{
  "head_dim": 64,
  "hidden_act": "swiglu",
  "norm": "rmsnorm",
  "norm_eps": 1e-06,
  "positions": "rope",
  "rope_theta": 1020.0,
  "bias": "none",
  "optimizer": "adam_atan2",
  "beta1": 0.9,
  "decay_shape": "linear",
  "max_steps": 8960
}
Each number is 500 + 40 x the weight over its row's rms, rounded and kept within 0 to 999. Layers, rows and columns count from 0. Numbers have three digits each. The size before them is the row's rms in percent of the matrix's.

# q: layer 18 attention query, 384x384, rms 0.0765, rows 164-199, columns 128-191
# k: layer 18 attention key, 384x384, rms 0.0761, rows 164-199, columns 128-191
# v: layer 18 attention value, 384x384, rms 0.0757, rows 128-191, columns 128-191
# o: layer 18 attention output (transposed), 384x384, rms 0.0744, rows 128-191, columns 128-191
q164 089:537467496577558478444488498510429499476459462444571484493461563504504551472479527506526481516503506491569495479510475470501470470520468552500518499534459535488513439461518483531480534426553539
k164 088:459486526483473541448499516513481540559505539552436512545462476553502469553521472455477476488503505520484577462481529495506417535532465446523522445587502470519496536531457485448553517600511561
q165 086:570524558556437474498498432509517537456551574446493586465503520475456509535518506580521520502501521472469445439504523432550479439489484452447462432449532444455477534509456439483437482562510483
k165 086:453525526520470544413514497475495477530502484505445562429523467564501447542495434508442517460471526487427505483485467558556425478531492509498561556490482454459505511510512474434505544492536478
q166 090:504583491493452501566422460486525508450545530506420521514534492534455482485494470522500548488445497500476504480486589545468485463495503416533466454507551492507513552552497457472520471574394475
k166 085:516499495507538430613486498402499503424456465477495507506497474454500476463482528527490548488471469458496488514491447554463545467464489523521497516480424530515525431456497502482510485408524485
q167 083:550474596555501486506486467500440522461518515470435515479501493544491511514472481550515513538533487445451508445502529480483499448516469458458494436406539446478509559449470496432481563510520510
k167 068:428576528535607505526538507435437497545472360500563593480546473505472504515445505504475517489457511543477484498507470537452493509525476531540586529482451485481526457549486490477575494465528500
q168 081:533465613543511495498476469490478476507484516478553502477425532501492551526501505513489511489525517499463455438490437453545435508528442487511517543407608470484509543532476511470414593522545474
k168 067:497500535497553498469546548500470474547530426519550570482511482470452532483463536540432534510518522484458504476459469533475492499523493504463545571446509488486450453536458471451462522466503424
q169 092:534524604479518402492427480485457483476489498495407519548523480586476546477505552547477488528491485521536514478489522497472475494524550463521484497520528478502511562568464506482496552556447497
k169 095:560486529523481425620496550471459514439496510478525473450483508486536532429505522514560529547511452466540470521526473479401550502473430586546456503481435520540533451452503492568481523435508503
q170 085:504530555477487477538460525507541471473524438463437533540558540577467561487454530481445538488475482555494457496476568481476502530516513452498465468457509455530527553561486506465465528534500534
k170 097:537469496507468459543475513484465508427507499402539431503485537465510525417508530532529551489503436438576496495557520481473550549483434504468436534466518559535501494468537502612436478488465486
q171 082:517494450536537540551550508511531521538526579568557512505468429472492422478550500472519484465536538457499518480508458508591525492481420545484513504491501503454533468468502521549481533458538442
k171 089:472555501456525547473486482508495534570536448476480546505510521540469488497516470484495517474498575575518510531448468540459461513553534498537554498493480484488515495479470527481492561481541507
q172 087:552533532495497441524506465539523585512527569564491482466462503498527470569529496476504513493555548488447533472465467452528477525457479442495512495512520493459532462371527511538485498514554481
k172 075:479573531508527524492551481542535486500541461472467611501537551505476483471491473493493541521531541536493509529463497534445452532549509449487539525520394469465500457548504536462467516454542541
q173 098:525536517442469507469472522468515475472512480545486506552524495483486507522499528583463475459495499561438468587542565507419486449501616422606485483506514563524499492524490529482520462509424501
k173 082:520473467496443532499422512489525448433538584561467377516472505466530475419510458463530501490540440448512523534544535488538533563413490527497484503516522526551515531512529497491508436498509477
q174 091:492491481494503535531511503424469423530497458468460499504465537495445591426491496494516532469454467588448463437547528508521557462519495555416469471474523536568494515587510477439499503560502531
k174 075:546461499478505491471492547430523513474451525489556367491478488508507478495463500521489460469504466448551464518544522456530516518520491484506483526508522496539505521496550492532563442548481467
q175 088:545529529531540421573533577469467512490457455441541501516504511569545508484475530493456568513511509529584481478520496550448440517484487581567456530450506461505528460537495512526477504488517511
k175 097:524435472545492376494465482524467469524487527465549478442469460448467511488505475534524506501508418483514485422531517477543579561441434534445475512444598517515543491492472461505500471573485498
q176 078:473607524491477448524534494495514482513431507400478481529509543435479522525452491528483553502535467547447518452487476502483506559572536522488547490547505482546503506567450486476525509558501522
k176 105:529483500457514517497495522488523552443463551505526399528517554547464482475517539536500466477440428460580466499488576487509530527482433517578454508483578503548532502469491497608508517494469488
q177 079:497535466516469476547472491508470495554451486428552544483543514420498566522460473482505534546537495526564537480428492514466443530566505537454522498483481456543464471523480464483527518514475490
k177 095:478466519473501524522503516513562539515450544471525445453505510507434495475491549535493490505477421461530445425504576465525562574514474521488441541493590486526519549515467449566503514566466493
q178 091:506457527564538522488484550527494547476521553529500471442420461517549437521496454418477445530487521467525570502534479499494482477492491475476463494435458462485512452452534497577465497458552503
k178 071:508499497505515483475510439569501489544504452500529605505530558513492557574561534514527483529516613577542486507426458530511437442520497480481531501511437513396492470465460491473430524458465524
q179 097:519527455450489560445573499476508413490498480493510520499543530482428560494487485521547473523456505487488420541474505515491498514468491544485530474508450473546512571577497530433542566506511549
k179 085:497528505515545566442536589476541497447492529499524403529535470561455471444373481531542559499473525523496543507535527464491459503592491458449513462444561479480491540491520567539473479555512425
q180 087:528490497489506567472530547489512506464538509587444472505450500470542455450524504429576431479447497452522475543533531484546533485415396521524540492463482543485551554465516549457471468509488473
k180 110:518481528556448495490448479505514478473544460503491567536528495488485530558513441495488515535519568534467584510482475515519436478528518436515537492470341532486492475478504529448482482473479478
q181 087:500515500531561556469512540501478500459518595520587525448471459523557440554412580506530362508498521506514493509486496500479496485506473448532498546427574478483454527476469535594466505530540597
k181 074:461545475541499444522524451531455440521497479534512586492497517494486518533539519536484551571503541517550528495474484450565466454518568480490548485496425560426496459451504476482417460456517483
q182 089:385491456491464473449537469592532520464526483441498536500544487441422511507472467465468538524512510484559570503449438490443491537542565507457521472563465493513493537497497462510482523520538467
k182 108:457549561479534590464530512471544565520485562508479451536502511542429503516441490510517506520426477515506452535512545515486475488532539468526515507499632481517500568497492551541534511559512480
q183 089:533467489497589481506450494538475523489509536523523487466454464535526456511465526464532474458486546499497500462467498516513524463410461501569478549491526502433472487452446502546467492492493506
k183 084:503519470516557430569507423555474467524535456506505615486483535465547498525583499469497536553543551516521509495473458552522508484466491503519530493523449521449532453465494457476430509460513537
q184 106:543485534550528513558531545454478512517491527552538490471430506522579471502489531505542460485500518506493489486566546529487410463469440539524518481385503470476512427507500528483497536451534510
k184 101:516475456502533406565473463553451425527501497479550567467472564425532514509597511484502493490547533540510512466473456504555531506459504562473486513484386509436526421439484442469478492479508532
q185 122:504502563496535568490527534417478546454532514493539460525470507547491485497482562482492472562426472450496498470588534485517480536519404543508478484443486446480543555569507556542459542498544555
k185 115:492420438535481424513478492457400451510454567498529483468484465459546541567436466518512507446479482494426512462530486452546438470515507464436514507428468501500452468475531513478509417552516475
q186 086:531467523562563480484494499508550528469504563542459481500449504498488502490531498455472512527506489419491527523558502495554510468469459523464476459428570502493463448436557478518472485447563482
k186 146:587527525523600548465539488478459534497525437502532470488493474518499499591544459533536475471496612528476550473484477554531461455457479475503514501494370526404505484441414533513549506483494513
q187 104:553501523521546514541481559490482542513515543554502425492386517543577456472550528498511448446505504508484492480536540558554486470455430536502475469478513496497510515481482496479497501423517443
k187 114:499493436504510445569495442508440423483528442471547554482482541463552518512629523519511522481521541532491549478494445530543512505450504552501497507491387527476512439441487432456505472456493507
q188 104:589413495549542539577486541473459448507499450550544483511493472531578515485501465456559458430513556492473470529514517475528463477469424552529478496438488443432495440459506525516515487443474471
k188 100:503487463509464429553436433557459424507500491507531633462477550415545532488569542476461530516555551524533495480478478498541534544475549528479523490507422510441538443435490461469474450487511529
q189 099:554525477531507564520492611486500526486465558540526450495414498563526426531497524495475472508509514486489467525510504542501512450476485495569511486435449505508547470495529538483537504413530531
k189 089:520529479521441455538494456522467404445539433508550585516484556422521528481550553512498463455502557610575554497475507494535544457490524512431513501470424523467516480468475494538424448468468525
q190 113:498510537539479492495557436480472546491483504461545535537558517503526500560535527527488548544494474434436508489542503427483492591524438554479533451454489464511507418483558549499421484517562557
k190 112:489500483492519475472528508478459591535459543527458478420460472464497482514456521462510485458468496499446533422504510498518547505478466492481487495511398580435487554523434498462547540469507505
q191 114:560509511507560472489460493438454567490498541459569427504480501563548464505510544588477462502542478553511482458572468526451489439464434510600464498482520507517539472501450532550524532413576468
k191 113:455463406488512432493545499483445412503501531507476510463486487479531508481511449518559536468500489459393546501506490493526527482506470481462489509499489496472481457540497415432507497499493490
v128 076:507440572584504471511465491485540566526523567522506472475422474416538469504485450514463485514531486516566523499535544484512558524492495538520563512444499479473556506531501477630491463492488431
o128 078:491494543540493550498559535551558498506492515483454559494505544468465491558490510440506464490515504457428560530525587506498425539551536495425561458553534470541495518402522531554478517509475481
v129 077:450450516543496514483500507513429538488543490495471437504388416493532469430502470453493523479443502472534546489466504461493475461458475521518482467454433495478442524480471539468442554426436501
o129 085:465528566543462535601573487572497454532519469529468539526519501502480497507450570421468484559432526447504540551500530576501488537548502486504518415494470516542499508552554489510510520504528490
v130 090:498578508438487495443466502541517504457556489584432444446539501543514489510549532560530533504481494453504474527482494521584478500459604383449411526488525515493500545534544484393550449507496562
o130 089:509483531451479447545494447487488469442506459477557459516471420475498547413541465447519536507491418543524494446522493431455522471496487521523469514436529509521492481443490438441511486526508521
v131 089:532535470536490470529533514524445461501457474593486515462402418458538554502471447545529469589497504546507571479494449440570431427538564468469459464452511510518489561518492550447536505436517517
o131 089:521457520514505487558511466502548415458515531494520477514446482451532485501468500406520494463472436465402512488532570480492457555477389546511539516447523456610566518410560432527467472539477506
v132 082:511408508496498520478485514459475525601477482444485509554463597560488454478506470398460458531490500545500557496531501478551526556482498481548533496568499488512505499518484482461488509547559450
o132 084:460534487520437519420488538473468595497520463535564508461533456513495528485546526520518543560512534560521534485461566483530482504427512467525467522534464527643412501505480611568492515502450489
v133 085:580548477473501494522498498502545483489487458476491538497590505496474442560464516519525542448536491510476428563483447539470491448525523547474538504507501487484495457496545463491429446507487484
o133 087:494494460517431433463487460514510520548453541454453485492540588521553516589543463538516466402582390462522445541519400478502503504549517455488512511481568532509502449474464461522464484499475514
v134 083:482535463529514511459530522504525518462486496491498505571440516518517487521502445508542491584496530491460519514478513470595540522514414449514481416494491481506564432485546571460433467506505474
o134 087:498521501543495574455556550536499556501455486542481473523447447503528529493509494407505486530476516515467569488493552484514466481463436483477535521475516447681473574500530535509469506508545508
v135 083:513512468513530524451485524472462516525475410514457549477469513474520509473492454456532459500450477540554571408527468482572472452511541455490425519499523462527486549450478476483515518444456498
o135 088:468446545541474497525477514558535511506502540514441512558483495434523481501482562447507494525439407475463581465515573489484512558501464454512524466514502486611520502464511490527497460538466579
v136 083:560443385562485491554494490527482500503442550508467497553457514432426520567463481569464469568557497483474477563511493443456494524556529599575501448512502511514490505464510439455511512525562389
o136 088:549511585513546471499557481455577492494562561495531517486493522416526472525508497545502474457491504501451490479552448423519472532489606531480499534569586526595467547479479437621514477499446505
v137 089:501519521536486473507515532494535462548439539537578447560540470508543558502475525552511414535513490494483503450492472496600498541503493500490445459576494509494543554534478569509521506509555488
o137 092:531476485539545505474461517514516565491557517518543454486452502464497491495479511532531529478525503527493513480493550520460516489457495450517487602552476500564526509478467507502484465455472533
v138 085:446504545472498429541550549504495464485504567561509490460464378535506490469497434501527433523437513498580534429525484490534431513469549434411505528467507504502487579533500532495492560466519595
o138 089:544487517492520520569506439500490457458539507473539524491466559472489511490482490451465502526498436498505480464491523499471478535546496490547473489456472527556542493452497513461531505512465503
v139 078:553418460499554498468480536508487448439446578557510516425560523536515474544500538445503523504467504517544439548469535505511462493538529471555538575503522434509573468488581502475533491593486596
o139 090:515500409406531617428472487439478515492498480490515487455521504526484519435525470529579522510518550535533410507505482482581523425452536523514488545463518514407448475532498521439507499510552450
v140 098:482545541519533533483473483411502474480481517534483447457493498505552508480564491530484472475468508477528540460515535514514483540478549437478400512470501490510597527515427496488471459464554508
o140 097:442525508498505489460522522531476550510516422498504499501502438467473464492468503476534552577453599543516537490481548467480577498478509485518478534508526471508470505522545579465514468508541492
v141 083:491451527540443428534478554521509465479476536585495534497474398488516546513448474525506475517451486525455556498479553410559448489492525501516487455467521543507564562484490504516541525504539514
o141 086:447506575507556504571481483467585473443592514512497499486395503437487475544507518482494527478479540482465531510540559535500484578512459481501549486499548469457580495481562463523544470534513529
v142 091:493489467433487554469455516546557501467465470483437535547636514551430581483470555522516499430515508510475454565477450533507493451515492565516561418546498523504462428495564478474532484472478460
o142 093:554493521482454451494421483420486510418460504506506414508507462518492541469501487493484489506499462559464456635489529458450566438493548446500517505507486543535489549506482500456499492493427514
v143 077:561479496501500507540472489512523463469536550535481520478601558493534562540560535499529552476526481462438419562466569486531502438467527408474499570481477447490491527508490534512582495587425531
o143 086:485459423413528531468484453483526463505505457507534499485511510535481509440506449520584517494491459464524453544502456490511525454548520589479530538512482504334518459461479462468509521536541538
v144 071:555481533464480470547460469494548414488575559544453535442581485493505517554530528528527547440521487515525483548475555518509506502489581471479527546493528585487522527488527484530573485568441567
o144 083:495467419428557495471461472420494480473491485473508470479481486539454510468501412540534503457513558448509443516504477481553521466545524567476522488443515472312527479468532436455507519520551485
v145 088:544533555464478456499554465522463456524477530443522546519602450491481507549570573556538499437534510524471475528500468492475420503507594428452451501501486532508435557535452524459578523541527526
o145 091:507520443502571359524493442462486491520554471455552460472507531512503519553487476577498524455525460476540445485462387491463559523559474539513504542523498511423507437510484430499489496500486517
v146 089:483472517476549497491527516559441567513521463486604506506501455517615542489483522467492495527553498472559542476539501498503524495492403596476511441511514439506426490535501460616437524478485483
o146 092:522528528501478572511504485561478541520482508492469509491532499547510472514452513472482509494536601536457468539500522622525485480459431504508473493508452512552506482546521537470504511423509517
v147 089:532527531530527455468518460490474463498532571519466508521425427477555498527522476547469512473477519479488573491497543465577476556484478536533466459553515519503523498529514475424538511525551523
o147 091:497573522521576517565533500497476532485545496517546467450434414477514485503472455488445461540441631512497517420494554460570486487486458532442541553488543479569500510569544490552474501485589445
v148 080:404499453533481444489500501540476508494526569536523460490516389468544430493549472561539415509528485488419523474490493372549456560533495443539448475489532481491493620527506505458498516483514511
o148 081:557555562484554495537473348510569501467564506544488495489458500539522533488486570448505498476480471500485480476534499523548567507478490482513512518493503467497500484549553428518535485472508472
v149 084:524455526457468471445496544486532584515503448453478519494437680563529511529475506412439482527468500483547541504551504514487527474466504478499473583479487505508492423523468515551509509570472482
o149 084:446497526492407527451515552549512556505521486497502506512537491478572475449573498501479471515534438476501489460514519553487362518541437504523469499499529538498536447421441516505485505508512572
v150 073:504436490512523517446537480506494535543482539413586504543466528498465452540515464457472437464511499519521532445576434474484529480537428519510482467476516464550446498511498484427436495414518493
o150 081:560554565579472446476527476543478563488491532525504486513525517496542507562489523536476501497507431445473546487498507512486509553460470447503518520561482554635485526479455547570453488495447485
v151 085:478486526486506484507506597449452464553531447520511500452481538598509506500481498454499457456431498523511510566472560527506472559467496419527538500530523508471558523512491549545573532582486584
o151 089:432502453426503579476468512467479504498492478466506479417511543511463515453511495528499478543511577555578483449501507565540481448504446521557437541462488513390507442549464547419519516515565524
v152 081:507561622447518543551522547481511481613499544486523438554452469513483536432461500502449513489516520489464558513548475536504492518469496545453569428578496508522532485567505515523447474464617484
o152 085:441522537562440496531472532499432537480446503499551485496463440512472510519500471488483512553506575521509512500471567506455509550481473472494491519513456517650490530500491561476475503479474476
v153 079:527530393449485577532526522461522504492477454431533496537514605508464526472507487525515527488514522519445518559452513535432449467525453543489480461551551446496473442485514429464479462510461454
o153 082:520476535467503485501518547482446485518431501482505436500514446538519538473498455549507505489454600543529482486481514491554547413511461564451497529460458496479437525541489459473489557528562470
v154 094:558521486484478562551469506489506560520536437579428506429471435496460467475508516482524528415513498543520472557469502551564459442507520515464529517515488563519439566520444502506497410450450491
o154 097:430478528484462455522535508504483421551474485505449489506463484484459495465481462416545514478482549484468566580537527477487541497540527525467547462435552478430500503469554475444495497484509489
v155 080:471559437573514579503484509511504566477481484569483457468496483487544518523438509537543476514546502486441462435440517457513481553492450508508483481492490564493527586491514584494507438444522482
o155 081:481522576462536485563508476519609503530551530511454485517453537458550504512518538468484511451492557569494503502541520508536519476435571435528491507521568532457541524525501457501514488463496486
v156 085:488533503545500496563481484463440443457513507526427496486513475473504462464535505494522515500515514470525481469485507497411427450501624488505413582410453506489489536496417494530565495458507523
o156 087:442488486487500395550531434524521447531532482474454533503501521472481447540466513522499517498488418447539454514498451445468571543540524514514502457502501530374510504553552478515535504531508501
v157 074:397534502506504516503529494492421510513588483430495465564468457435462486490508490516495479513526518476510544476505524475420528506482536552464425475447509490521431509546412459554509553461500479
o157 085:484482559512500416558511471547524477511510537487476560504523543447505494562433525509428471523459427448497547478482471484464502546560503499515481455532492510532508522503486506539512506498445555
v158 081:534518440521560468499469492500510563499551484491502464469520543519586503518501577493456507462514486469513482540472523493502462556478486502522497535555478562497482526495459520517526502571489556
o158 085:473574527430518499507516480531500556537527484509474500473506466505555487492530512488489477458561553535542468445563486536542494464458526493557495487501561538416507444511509481463511516426558488
v159 074:484520498414517500489484519519509550437534450539480514421488417524511466488549556526551558494493507451586467507504520503522463446467506525480442573436483518492440526556455445507508511454410522
o159 078:474497563465497490581560510526459422541472475476429494576509493529463465503474524452501527467484532487493469535556464550462496464557431560471492452432556489419519451484602449443577508490561467
v160 079:501514549534519486508518514522451565536555498551453472399482503538548429482493454477485570573510497494570449507455555473485542520527495498534487518455558450512437535496521453464450441400534464
o160 082:408542480486452570527517497516523469522519475494470523576530487464511423469492489445495544487481595463532503507558451519551527480496549512507497465511518516427433466548522505529514454512544440
v161 082:492429448455494564481523508458526493479450467464514489500406468477528448470458434467527513555459492472457499437560521512549505437497459469483452519492508396509498471457510449479470515455519420
o161 087:479472513534438518460515546553449520531517449528472485561513452472495518474518524473560548541455416534474550511485529464526521528475470450480520567461479458675461527515497529526531478490456531
v162 082:460488511448533479564454483479520488521524487497473505459543506489440394445518462517531433506482494477530546521484498480530470521482520529524540432593487562484441538540494545529512492482468470
o162 086:531543565478452476486500429455517573441526464519532467463477501528456539463508506503474454485483465566460518548489553484519563500497437467520440544521540479584485505520533546441493538522476485
v163 076:507422488518461482527457485502542491490456459452409566554478528442429504510471435486504528501496512509474507586487485436453515433532529531513577487481456534498461462485530483476577504485490399
o163 079:513506522527468457529515514481520462461464505491512518503535503494488515544473491516477485507467435484416528618471505470443439514543532518414549490490467471566471539431524493626498537567428515
v164 090:497441459540502494496469502506517488517488560501468515565548538530444492542460480452505431523507501556543478490469484476489480446557554475471529493476502444520431482516526529491534489519486503
o164 092:563482498482474494473466461485539460452536536491499523477544581424511534483508499509511492512520373465476498539514505432472471491478592502530507509556469543536500530440445502569499498534385518
v165 088:530507586551450427554508431502536425415523556530464512455515460450484568547525463567490560532470492469470471532516525470480551449514538509471524489450559522500556480459484469423507479494509496
o165 093:474475497532508441536510488484539443460537449471520529534475514516498460515507468478507469421491457408496497535533475458478496571569508522421570478520566429448533496429542428539495483540510501
v166 082:494514451501516507543511519557491500416476474545479505463548453522517521528476546568512515459571510542414421553452562462462460433492474559466506452505469577489439539493507555534534450518434457
o166 089:523503486449553489537484445458569427523555490478473474523479528515501484518481492491496494443523573510484430585532437558498538458524545533470499527487563495352546498534526456452521505488526515
v167 085:575408468508544499497503520481496472596447509430560502535506588555506493503497536456458425455500500513506496511503481523496501513466451467530550522643498449499495464529553507526550484523513550
o167 089:520485453489508538417479549457455559497451540507571478415508517507479555471504468587523500524524552557473506499450542477526468447434554510543475522500451564538475500512432556490472546503470496
v168 077:485544529490460488518582559505446458453502511542529533500535469549501555543531518520557526511466503489477504502477557453541441512493506352457448498495460557492515536494498619526575545517476547
o168 082:480486445417556484546455489457539456503555458500524476487454510532518515457502502492506508497486455492549477478491489551473540511558426545534469509499498475362580489515478457398551505536547593
v169 078:409463531491458513494538534477535460503524547492432518528447401463523526473464493430514545563462515505525495418556493497514522412471514468466483480435481490504540522457516610507515486463600503
o169 080:488466462518474459541451481469507442479481490499518521543451458508517527496502494437493540552484388480504440497496558469471546583504452444531549487500425506484582553491508457487508462508465528
v170 086:487575506484495481507478513551475546526502477538500434462492436473502507453497543567471547484545511477467465500478477499491517580512507554504533481538493565499530529523524450508451475482564470
o170 091:499553529498509491556499469514521494511511505467514512518489489506530431500532506519459516479558559563542460458527430546492531496475551480527438487479509532477481488549503479462527460429514446
v171 078:542529614439511463466492501547520508506520450542492554416527477485465511560528510527502506438465492535602502494544473502529508438523526523470490545528531459513448482531535431453537475490469537
o171 077:584504473518483471448412503422479514436498516472525499516528495480512501423465491480490456446508433529431552487510504495512501471532401492513518518484539456510506453460521452511518463553475528
v172 067:438550508532457526505560511502449503558469486429530530578468508546476516547511499480515426503498492459431528443526423487483504498481527482447448440451493463519441510517487518510535575470522471
o172 083:504505557549514399544501458544541500524551527490513531486500543471520508561481518548451504512465413501504568462467474491475498565524467485511500513583473540593529502501425515574502499531436576
v173 088:472493442548505494563557505449481526528495574413548488594392533484521519582527461500459462444512492473431521487529544506510519498467479468501572549493469479500531511497471546523539521504508499
o173 090:450507546502593474515560543559514468569501532511501511498493533477495533593449491564494468539476520449473558436455502465509454562564497532461553524521508538496534523489453491563489529530531515
v174 079:518444514481515517457468525449477547636526519471476453463480548524419455448502499451420485421464522556469478515532505518472555525479458515568592504548523477499553465535558464443485490516574526
o174 086:504552478517452533471472534462458539488464507516530514446527473522502503489534507520471495548535642566558510497491567493531473488434549501504482493518494529516401495538479581529479479473515400
v175 077:479466508506461504521457434534491463469493532554489508482596417479520464497527477531573488482547475482514444541452565489542493469506500477488456521477464546495429531555456523533609527514427481
o175 086:520496451421573489529481459498559471495515490514454431514459543541451521501477478504548511450468475438499468581550450525522538454563521547486493520495484494296540460480519483435536508493526507
v176 080:443529490475479494519483494547505527543559480503476501607526452504479490526574539522523503433543486547464487499505503451511505472488542443538548517519481574502503564459506545496521503495450511
o176 082:487538530489536453522432481507520475486493556554464487516460584542461567557527536481449520448467377468459565531533454559483507600602459479509547425494559524431586481457525470519522504562435507
v177 072:500509440502491539555505542547486497449477504504512460542410474513461536465491529600521533594511519516512532443478549453442469506539498523523502498505497571526535527498537513615521514403588403
o177 079:491514624501515460571534542484485438506486536471523532486482483412450515549498511513483522466456494550452497474465509519471468537494474500484491477474536485659546574513469502471555506531427502
v178 075:620475441512483537507484516495572519524444448499497498482456627514479529487455509459536440487485496521444504511522453558461452524551411516509497443560491464479523487461508490482481436562517480
o178 081:517480484489501510461500568483506524539412516514496417476492464502539544442581504502511466487507543547518494462554569437563445457447509477483502527493491516485449494494474487507490535488537463
v179 068:486522489547502464535471475481510537546454546386567465612425539502456473525521517480454441534473494458472554467530411492455589569515428531502515458548465527522592479495464574482473518437528473
o179 080:509534567578477432462525519554519559526463540517528521483512538483528524536493533531448455492510419477481563474481548485440448570467471428496484521580502522671516515455455567571460498513426535
v180 071:454522466485540490507558466483498508558504450434537509585408501475475563471515475523492483560470518458508569488559470518458505532501553545500475437488482436520464466506476435468484506404590489
o180 084:481484604576477428527494535548439539512475523516516520491532508438492484575471525513451512556492472509456560451472541460438505543492446499476501525526492506693489559491474550581507503500463534
v181 076:493519556462481498513527474500468517397577506557492505476542420496553481484522553565533494484519512474492484476496541403580471432460519467450457489501467562492469617516477503509504518544458522
o181 081:503472459451551501564492438455530484523586492482503494524443496542492442521506514441496517442498499503505460519539438589469527524545474546501496467481530490389613447498538404438498458504561524
v182 085:531556575510491515561535466527512470488562517485539492512453425503529583471543501531513529545490507490476536540563513471511472537462465481439514449632481548509489525490495518568507536517541501
o182 089:490545559508543440564522513448495496520516491457558493455414457449472419493471474480426499476469500511490489426522481507460500538493438529525514496519508530553578480512505473451489518497534526
v183 081:506410484494542492450461506517547480475493505497491494534546576553501407499486509465490501513464498461576477576490510522507498470500472486546543595465476452499607462489554501491463467543480527
o183 089:502468465452467633436473512468455526497451489509495501478559509541468550410546500480584482544531495508520438552471528498555488440477548495506480494470470495498417483485507536466518509521518465
v184 078:535426528493515504476467525484528525530479545544435555460460516512565436512443547443468517500474511536558523505461475498505508545520460522567572561523512471508621495510580526454462470567540552
o184 089:480519459491497615451472529476467544482483516524500489480483457530504522455568466478556503513545606537521477490514573488562475451442527471500517481437510483485448469505532519475518490502562423
v185 077:562438515483515495508470532465550521494449560464510499457457578491490490518515540472425520469503511456536478520486532590467545543480471523498487558528452491513654433463504488488510445550555468
o185 082:467530484483500540393579581513450509551490419476518539508580491478483485449535490569588522550540616577545486478490522502489471440449620463485491553510516500447396516538503604512521526470524486
v186 095:575562505578544484459466454508528446423463498480544496559512518479515635509480546542455519503519481528555506503443529562478558529486497543476472507529496514510525457484513540516533486525502459
o186 096:522505502482534506508484563526481491487496505471498539508539501408506490486500489536528491535503555538475545479470513474446439432452579468529509525563494493544489549492468505490491517479453610
v187 090:466513446521464475453459487504491490453497468511446487463546552518421537523554499559521532559453499486445419512413501504417518475497490440522453529440505523480554513495525511477579517476443507
o187 090:555510509463495433542485471455566437457529461465528532518520522461513490481531543523484503475497365503556473526504442499472519511540497514535467483533493511381501511490491500456553500535510505
v188 088:481504464500490516429495506487474427436496508491500500532559469522540497491541544539560492522505491476486515451462515535507447473501501434470376547450501526482516520530482447517552556537463535
o188 091:488454474458554475554458477508488486485501476494497467489550446534452550515474540511549544530435420470551440487452457517494522429550457515529480509458429472439500475526509480424556510526486560
v189 070:522472486476505482548544458470526520492526480435479517438543575428464437534526474499513495530551514493526508517519487515529544458487508502512525523502468470486504479526474519527500483497415523
o189 074:499444444467493455376548514422490552511455463488526499490502486599442508473475460538555478478538434465468493560521514424487535495475466533434539477482529450434423518459530533503450533506529453
v190 073:481559507436498508504525562498487489525492516458571494525486523509425448471481546499477475548498516554463542494503468508449497580502451521493505408615533530489532517478486533503462506518560499
o190 079:559564494548509554459504541492433500507454482508541493484455507498458552481501492540449525503486604569526501459479534549528479502451472457536415552492476496589437504572482584449497546464498453
v191 070:436527480526456488467533428516508499508540471431542530522537492457493500496517467555496453534513482494569520435527432482527520479524492490439451480441495511501407486503465501529483544436464504
o191 084:555463542563470409555535466543521509496497553520486516546514512502518498554455534473448478478465331420459543505476483480451480560541453465522525444540478500616522528433495473551472499487428531
q192 107:535500544481524506543433495557484544456473437552502538474490509526505458456393496436478492466541525446504481458514500539463439421489485535461542482479519435533529517447510532462457442500435490
k192 091:459563487533475528492583528489569466494478475425517515498481524485445568482537436489508508462519531613490510506488453538537517449501469493528444491504558548473579460553514455471596482527487542
q193 091:463511460470474487501500517407469422475527482546500477475581449504516566507495486539533501519463489535527537468517525435493500514547609565486475495449467495462472531527472469454525486467528489
k193 094:559438571567448462413521475518412474478487563470467479462528500514543489539461430459532467543530509400450520501529499533478494538502586495507527476570490495516447491430432558530453498494483538
q194 101:481510485539479530467555487486426538520410492454456460460464535509489473475440421421458503512529512467519486478467525604533502472518452465476535534501483515522566454479490521589431517519548498
k194 098:482460445506485503524484476523615471524525404538493551529490483454443460478518444569485499484500462568491438510483478473462566461463471463505544552539495521527518543519472472414530488520503431
q195 100:489551456444373522476557510472492437513500469485466477530511538476533526476530487498436473439418478613529511535434517507563555544503518495507490552539462501497463495516509460543495467466508550
k195 099:455501456510551474560462506501545491521527487514515499532450503387491473585492593610468460470483485560517426526480511459457533450509554398493499463490499538524497489527495565512479545533542439
q196 111:447508451448552475498510471521478594515492541473480475514493448556451480529443464508521493509534530456406526485496509564505433479463491526506563502524558568515520432512529541600419468556515484
k196 111:520471488552421557480500493500560490469482420544543491424509521442475535487489457472516506490510486516457541516490470535466587487494467447545481510510488483496506528450485456502546474476432541
q197 106:551499562531508488523432519450529483450502540517508512502548490525498524505487528565599519495522486511457470475546542451429518524509483546475443491480507499482480550503468487420471470533441484
k197 099:492426574517542556465507497477503483489536588466532497523525473463445489472515520447570508453515534546498523455517463534477415529483536538535460557496515528514473502465450562534561397465501449
q198 119:358539397490544492427516467505473562486458509439523433501525485506451467494461467553496482565508489530485563505445507467496541511510521546476523456464516458521520471547513451558494514506594502
k198 104:468501505522472507516519501473496500518514467504568579516460524424466441522455499503468478465519475487511453528523525507514533564503497474476614495530484489510488496486510522501493554517500468
q199 109:539467451523510496574469477486535521454515477510509429405447482438485512464456531424467539487474492509441494538518421548421472499511477485543490529481522498494512443455466563440490501526478475
k199 092:570526571552484519466487522445517457442501580466527498537523457506541490473513530477598518541519511471482526489528560537501476493522447527560449479535514529460484463437500495487502444450487506